config = dict(
    head_dim=64,
    intermediate_size=640,
    hidden_act='tanh_gelu',
    norm_place='pre',
    optimizer='soap_variant',
    beta2=0.95,
    lr_head=0.00758,
)
Each number is 50 + 10 x the weight over its row's rms, rounded and kept within 0 to 99. Layers, rows and columns count from 0. The size before them is the row's rms in percent of the matrix's.

# layer 6 MLP up, 640x160, rms 0.122, rows 75-95, columns 80-159
091:36 57 53 50 72 46 59 44 53 53 40 68 48 32 47 45 55 49 55 64 38 51 49 49 36 57 41 55 36 37 30 45 59 52 61 48 62 61 57 65 37 42 41 64 37 53 41 45 46 64 38 44 63 72 55 58 37 55 48 61 31 49 55 48 44 37 60 43 59 66 38 47 63 44 58 50 46 57 50 63
060:44 46 55 58 52 16 30 60 62 61 58 65 49 63 38 45 53 68 51 39 56 38 55 61 39 31 63 54 62 66 51 43 51 37 55 41 48 41 42 52 63 51 62 65 52 70 50 53 39 64 55 46 40 49 43 37 32 36 49 49 60 43 60 57 49 52 48 58 45 48 54 52 44 45 51 58 55 35 50 53
108:47 45 36 47 63 38 45 59 43 54 52 34 49 45 36 48 38 36 42 46 61 32 69 44 53 53 56 57 39 60 55 46 51 37 56 47 51 64 44 57 53 45 49 46 62 47 37 44 66 36 60 48 57 30 39 46 57 41 55 65 48 26 53 70 46 55 60 39 35 47 58 60 56 52 62 50 58 52 56 49
100:33 54 43 42 56 42 52 47 44 63 42 60 34 44 45 42 61 54 60 45 46 54 64 53 39 33 67 52 45 43 45 60 44 47 47 61 52 52 56 60 56 51 37 40 52 50 40 46 46 42 54 41 56 41 62 58 57 60 73 61 65 37 54 41 35 65 66 59 44 65 43 37 46 59 41 50 30 53 52 62
086:57 47 53 57 74 51 48 40 35 37 46 57 59 51 59 49 55 34 48 58 59 66 61 51 49 45 43 59 33 52 57 37 39 66 26 61 55 42 41 53 46 52 58 48 43 36 49 56 61 57 42 51 58 39 53 47 68 49 77 45 46 46 51 25 48 58 45 47 57 43 49 30 57 48 44 55 54 41 52 62
103:54 41 51 44 37 41 49 36 31 74 64 60 49 67 72 42 49 46 35 57 49 46 47 59 69 57 57 55 57 51 41 44 69 42 40 47 57 47 40 57 52 51 37 49 32 42 66 54 47 62 50 29 52 48 58 55 46 56 61 57 49 58 52 59 60 46 46 38 55 46 48 59 38 58 58 47 44 59 49 40
105:30 30 40 50 63 56 66 43 30 56 39 44 41 59 46 45 55 68 64 34 52 65 44 46 65 38 42 49 58 45 56 35 48 46 43 46 68 46 59 57 62 44 61 60 40 61 45 40 38 55 45 35 56 56 41 55 58 50 61 40 45 57 47 46 35 54 68 50 74 49 61 49 48 49 53 71 31 44 57 53
100:45 64 24 44 63 46 35 49 41 59 38 49 39 42 61 58 64 41 39 58 58 45 37 60 39 33 64 66 29 48 65 61 61 41 47 44 33 49 40 66 53 53 36 54 53 53 41 50 66 47 53 49 57 48 38 35 37 48 51 64 51 66 42 64 43 59 67 41 50 64 19 44 62 47 67 34 43 63 45 39
083:58 42 34 58 56 53 74 51 59 51 56 57 54 61 45 49 65 73 69 61 67 40 37 56 59 44 45 63 45 53 45 65 57 39 41 33 53 47 67 27 40 61 56 69 44 52 61 47 46 49 57 54 52 66 44 40 52 54 47 25 39 46 62 65 38 45 62 39 58 50 41 41 41 61 59 65 54 34 48 47
106:51 48 38 72 71 51 60 59 26 43 65 39 41 54 50 43 46 38 39 47 53 39 56 49 46 51 35 58 72 72 37 50 51 42 37 73 44 58 52 49 52 55 55 35 41 55 43 40 54 46 39 48 51 70 31 54 26 40 37 48 33 54 54 68 62 45 51 49 48 47 58 36 53 52 57 62 60 70 44 73
094:56 42 48 48 41 38 44 38 60 48 43 62 43 38 66 44 46 44 53 50 67 44 76 46 50 50 45 55 37 67 52 63 49 46 61 62 33 56 51 58 53 51 62 56 47 64 57 51 55 44 54 57 53 44 48 49 49 50 50 55 47 56 40 71 58 58 30 68 36 43 52 61 65 54 50 58 58 60 68 55
105:72 65 46 68 59 58 57 59 45 41 52 48 35 53 57 71 67 48 42 56 64 55 43 62 64 51 27 51 36 52 54 69 46 46 27 36 48 53 60 46 54 58 42 44 49 50 60 43 60 59 56 46 61 49 42 38 37 50 44 47 61 68 65 58 59 44 42 41 53 47 38 53 42 52 72 54 42 55 47 37
094:52 65 51 51 48 45 59 56 50 35 49 60 45 57 48 40 63 51 53 54 59 51 46 34 62 39 66 56 36 44 47 65 43 53 48 63 58 52 50 48 50 46 53 55 51 54 52 49 62 59 45 40 45 69 34 50 50 58 39 45 39 59 61 54 65 36 72 48 36 73 44 64 58 73 45 41 67 52 52 50
088:51 17 40 37 39 45 65 49 52 48 40 57 52 53 41 40 62 54 58 59 74 43 43 43 41 33 59 55 43 40 54 41 56 35 31 41 59 41 38 33 34 41 47 58 59 51 53 40 58 34 43 41 40 54 57 44 52 45 50 47 49 41 42 52 70 68 50 60 59 48 60 52 61 54 62 59 58 52 40 50
091:46 35 52 54 43 58 53 53 41 55 39 37 41 47 55 57 52 63 61 52 65 62 42 55 54 45 47 28 66 44 63 53 58 45 44 38 51 45 51 49 47 54 66 37 65 42 63 42 43 40 52 46 49 53 65 44 54 54 79 54 52 62 47 55 40 42 67 53 66 45 44 37 59 44 34 39 24 44 59 46
104:66 63 43 34 51 59 50 68 63 49 51 61 59 43 62 66 45 55 51 68 54 43 47 39 58 52 45 53 42 52 49 40 61 58 54 59 63 57 47 68 51 53 40 59 42 47 57 42 53 60 24 44 58 29 59 35 39 58 53 39 61 61 55 44 60 41 56 29 62 44 55 54 34 63 48 50 60 62 56 44
106:47 33 46 63 58 43 46 35 64 73 67 71 49 51 46 43 37 57 37 65 41 37 52 44 49 51 47 45 47 72 56 50 23 47 56 60 45 40 45 59 53 46 47 58 44 44 49 52 61 36 51 66 41 47 63 44 50 47 71 62 60 58 52 63 54 53 45 32 68 44 38 61 47 62 40 47 45 24 60 51
096:41 65 53 47 45 48 69 41 60 52 42 43 65 48 56 54 60 49 71 40 29 34 52 49 57 42 47 41 59 65 29 72 53 51 49 47 70 40 28 43 47 48 41 54 53 62 44 62 51 41 47 48 42 48 40 66 55 40 35 51 60 37 54 55 53 51 48 48 40 41 47 39 51 48 62 49 59 37 52 46
134:60 40 46 59 70 27 60 59 60 54 66 57 26 37 49 60 53 62 36 58 58 50 52 34 33 49 46 62 36 53 50 42 39 66 66 58 30 54 48 41 63 51 50 52 43 60 51 51 50 45 54 50 71 55 52 44 61 49 55 65 60 49 38 72 43 62 59 62 45 31 50 43 52 62 45 59 51 46 28 45
101:61 52 49 56 57 22 35 52 46 54 57 46 47 68 48 44 39 45 70 40 46 41 47 48 29 61 42 57 42 33 46 66 44 45 51 62 30 44 44 52 57 38 46 48 39 49 46 50 50 58 55 47 54 66 62 60 50 61 46 52 49 59 40 27 54 49 53 30 43 21 41 65 46 63 41 37 31 46 65 39
094:67 59 38 43 53 59 74 38 41 48 57 58 60 42 57 47 58 43 46 40 39 47 44 53 54 44 39 51 61 55 34 40 31 43 42 42 60 37 58 23 44 54 47 62 44 51 54 43 41 46 55 55 54 46 45 57 43 54 45 49 57 29 47 66 45 52 58 56 49 40 50 50 35 54 68 57 41 50 47 43
# layer 6 MLP down (transposed), 640x160, rms 0.101, rows 75-94, columns 80-159
103:46 57 52 36 58 56 50 55 45 52 55 52 47 41 38 30 41 49 41 48 57 41 80 46 40 36 47 57 68 39 50 72 50 56 56 51 52 41 46 50 55 46 41 70 47 55 40 77 47 42 47 35 72 55 60 61 59 57 48 43 52 52 54 34 64 44 51 32 59 44 55 48 52 41 47 54 50 50 51 50
072:43 55 65 44 42 59 63 41 50 57 64 45 56 43 47 56 52 46 38 45 50 44 55 40 31 47 66 58 64 34 56 49 52 48 44 41 46 53 57 36 37 53 38 52 39 44 54 50 38 48 37 54 54 48 50 54 42 42 57 52 33 52 39 31 61 60 68 26 48 65 64 63 50 56 31 47 56 53 36 44
110:35 50 43 51 43 41 44 49 53 56 59 57 44 44 51 47 40 38 62 37 48 60 31 57 47 43 54 40 64 49 58 42 70 44 67 65 58 37 46 65 51 58 56 48 86 72 40 42 34 43 53 36 39 57 45 54 51 50 68 48 44 54 61 46 58 58 33 52 49 55 51 71 52 56 54 54 61 44 60 58
102:52 54 55 58 61 48 35 61 52 43 35 51 45 58 32 61 40 49 37 62 48 34 70 47 56 62 52 47 56 69 51 44 59 62 42 54 52 44 59 59 46 51 69 52 52 62 54 45 46 56 54 60 27 51 49 57 48 35 77 62 36 59 49 64 31 38 60 52 41 59 46 59 51 55 73 45 50 42 56 44
096:47 43 61 48 49 49 33 48 68 52 60 49 56 35 54 41 54 43 52 50 50 48 57 47 66 46 57 44 31 47 45 75 60 50 54 41 27 47 51 58 42 50 48 34 64 47 50 53 68 58 49 62 50 55 35 68 55 67 41 44 50 49 60 55 54 59 58 47 54 63 51 49 57 60 52 39 52 53 49 52
102:31 33 49 67 32 51 48 50 46 48 56 73 54 54 53 53 49 72 39 49 58 36 51 71 58 57 52 54 52 50 43 55 65 57 47 57 46 58 35 50 37 51 50 47 46 51 51 59 48 35 53 46 53 63 51 39 50 57 54 31 38 50 63 53 56 58 42 33 44 49 51 33 43 39 45 31 52 43 33 32
112:54 59 57 43 61 27 34 57 46 27 61 66 30 51 25 36 47 47 32 53 50 48 56 65 48 52 44 54 60 43 45 58 57 70 47 57 27 52 51 55 37 59 62 56 57 51 52 53 50 28 70 50 42 54 53 55 50 43 59 52 47 60 60 44 68 49 47 66 38 52 39 47 44 37 53 42 45 50 48 46
096:66 48 57 42 63 49 60 51 68 36 60 72 51 77 59 55 49 49 50 48 36 43 63 44 48 56 56 57 58 57 56 50 53 54 25 53 58 59 57 49 50 45 55 33 40 39 39 54 40 57 47 61 42 47 44 55 64 33 50 58 50 45 37 41 52 40 41 42 57 59 32 44 47 40 53 49 56 57 57 51
089:33 71 60 58 51 49 51 64 50 46 50 24 47 63 56 50 45 38 38 39 55 71 60 53 47 42 53 51 75 39 45 62 36 72 69 66 36 45 35 61 55 52 44 42 59 40 60 41 59 43 51 27 35 36 45 53 38 38 50 63 61 55 45 48 54 46 48 57 56 54 46 53 49 50 66 50 72 45 50 53
101:50 57 52 54 45 50 50 32 59 52 45 60 49 48 48 49 73 38 52 37 56 51 33 45 52 44 54 60 50 49 48 49 53 53 51 62 46 32 59 63 52 57 67 43 45 65 65 34 56 66 43 58 41 50 55 58 58 57 49 72 56 44 55 54 52 42 46 67 65 53 37 63 55 58 60 53 60 55 50 54
095:49 62 44 44 69 53 54 71 34 41 48 62 52 48 53 51 39 49 53 43 38 36 39 53 71 54 61 62 68 26 44 56 49 56 48 42 53 58 56 52 66 42 60 51 53 43 34 46 46 50 42 35 38 45 45 65 42 59 61 45 56 42 60 38 57 56 50 35 48 68 47 25 54 47 43 54 42 64 53 62
100:43 40 43 47 49 39 35 44 52 40 48 56 54 52 69 48 54 41 52 29 60 56 76 42 43 46 40 52 46 38 52 64 59 34 51 48 55 34 49 44 47 48 35 41 45 44 31 56 38 41 40 51 39 55 51 42 45 29 51 51 67 48 46 50 27 45 40 46 48 46 63 48 46 53 44 53 63 83 58 34
097:49 48 68 68 57 35 56 55 59 50 38 53 52 57 49 42 55 65 62 54 51 24 45 57 40 60 53 40 48 58 74 53 31 45 46 55 56 67 42 57 55 55 58 49 53 52 41 55 53 34 50 44 42 47 66 41 58 27 55 68 46 40 52 56 38 44 37 50 40 50 57 44 47 31 65 45 54 43 48 53
096:54 61 39 47 51 53 50 55 42 36 43 72 65 41 44 54 36 51 51 52 59 52 52 68 41 74 46 50 30 38 53 43 52 63 70 55 53 43 49 53 53 22 47 55 48 38 42 53 55 44 49 56 56 48 32 43 58 53 48 53 58 41 67 30 63 41 39 47 46 50 53 41 51 46 46 61 47 69 52 42
094:47 42 51 67 56 48 49 46 49 50 57 53 47 46 43 38 57 57 36 40 57 49 49 47 36 43 67 61 53 43 57 47 67 46 63 51 39 45 49 73 42 32 60 59 45 45 52 44 60 42 48 54 41 37 51 26 55 53 49 42 53 55 64 59 63 55 25 62 44 76 51 43 43 36 46 49 39 64 33 59
098:65 46 69 49 29 52 56 53 50 51 60 47 62 62 54 57 49 46 61 53 56 54 47 33 52 78 48 61 58 34 43 51 43 40 56 59 52 55 48 73 59 46 76 42 59 57 54 53 39 50 43 54 42 57 53 40 40 49 55 52 47 41 49 60 63 53 43 48 56 47 53 48 35 19 76 64 47 57 41 24
108:53 58 36 62 49 21 55 69 29 50 67 63 56 53 50 26 43 44 51 51 44 48 46 64 63 43 63 47 58 36 63 44 56 48 56 58 45 65 69 55 47 52 37 47 64 63 53 50 46 49 42 31 57 47 49 62 42 45 40 40 52 52 40 46 68 46 35 41 57 40 45 66 57 51 47 37 35 41 54 33
094:59 28 46 33 53 27 46 35 42 44 52 59 55 50 28 54 35 45 54 48 54 49 53 56 56 31 50 40 63 34 50 57 65 41 57 55 60 42 56 76 46 67 69 40 27 53 54 41 49 48 65 57 47 49 47 52 70 41 54 43 45 59 45 30 43 58 51 61 28 44 55 41 38 44 45 73 37 54 42 36
148:44 48 43 63 42 19 56 58 52 50 57 33 55 50 52 45 49 57 44 76 39 42 36 67 48 64 44 69 53 52 49 36 40 66 49 47 54 43 68 70 60 53 57 56 41 35 66 49 50 46 49 44 50 47 64 50 39 62 66 51 45 51 48 61 57 51 45 61 58 39 62 58 43 68 52 53 56 53 47 45
108:48 56 55 60 42 46 42 58 56 56 62 46 66 34 52 35 45 63 42 40 56 62 62 71 65 48 51 46 53 59 51 48 46 59 61 50 37 37 51 45 30 40 58 57 41 40 73 56 64 52 45 54 49 45 36 44 53 44 49 52 57 53 54 55 60 51 51 50 38 34 92 40 46 55 66 47 40 54 58 40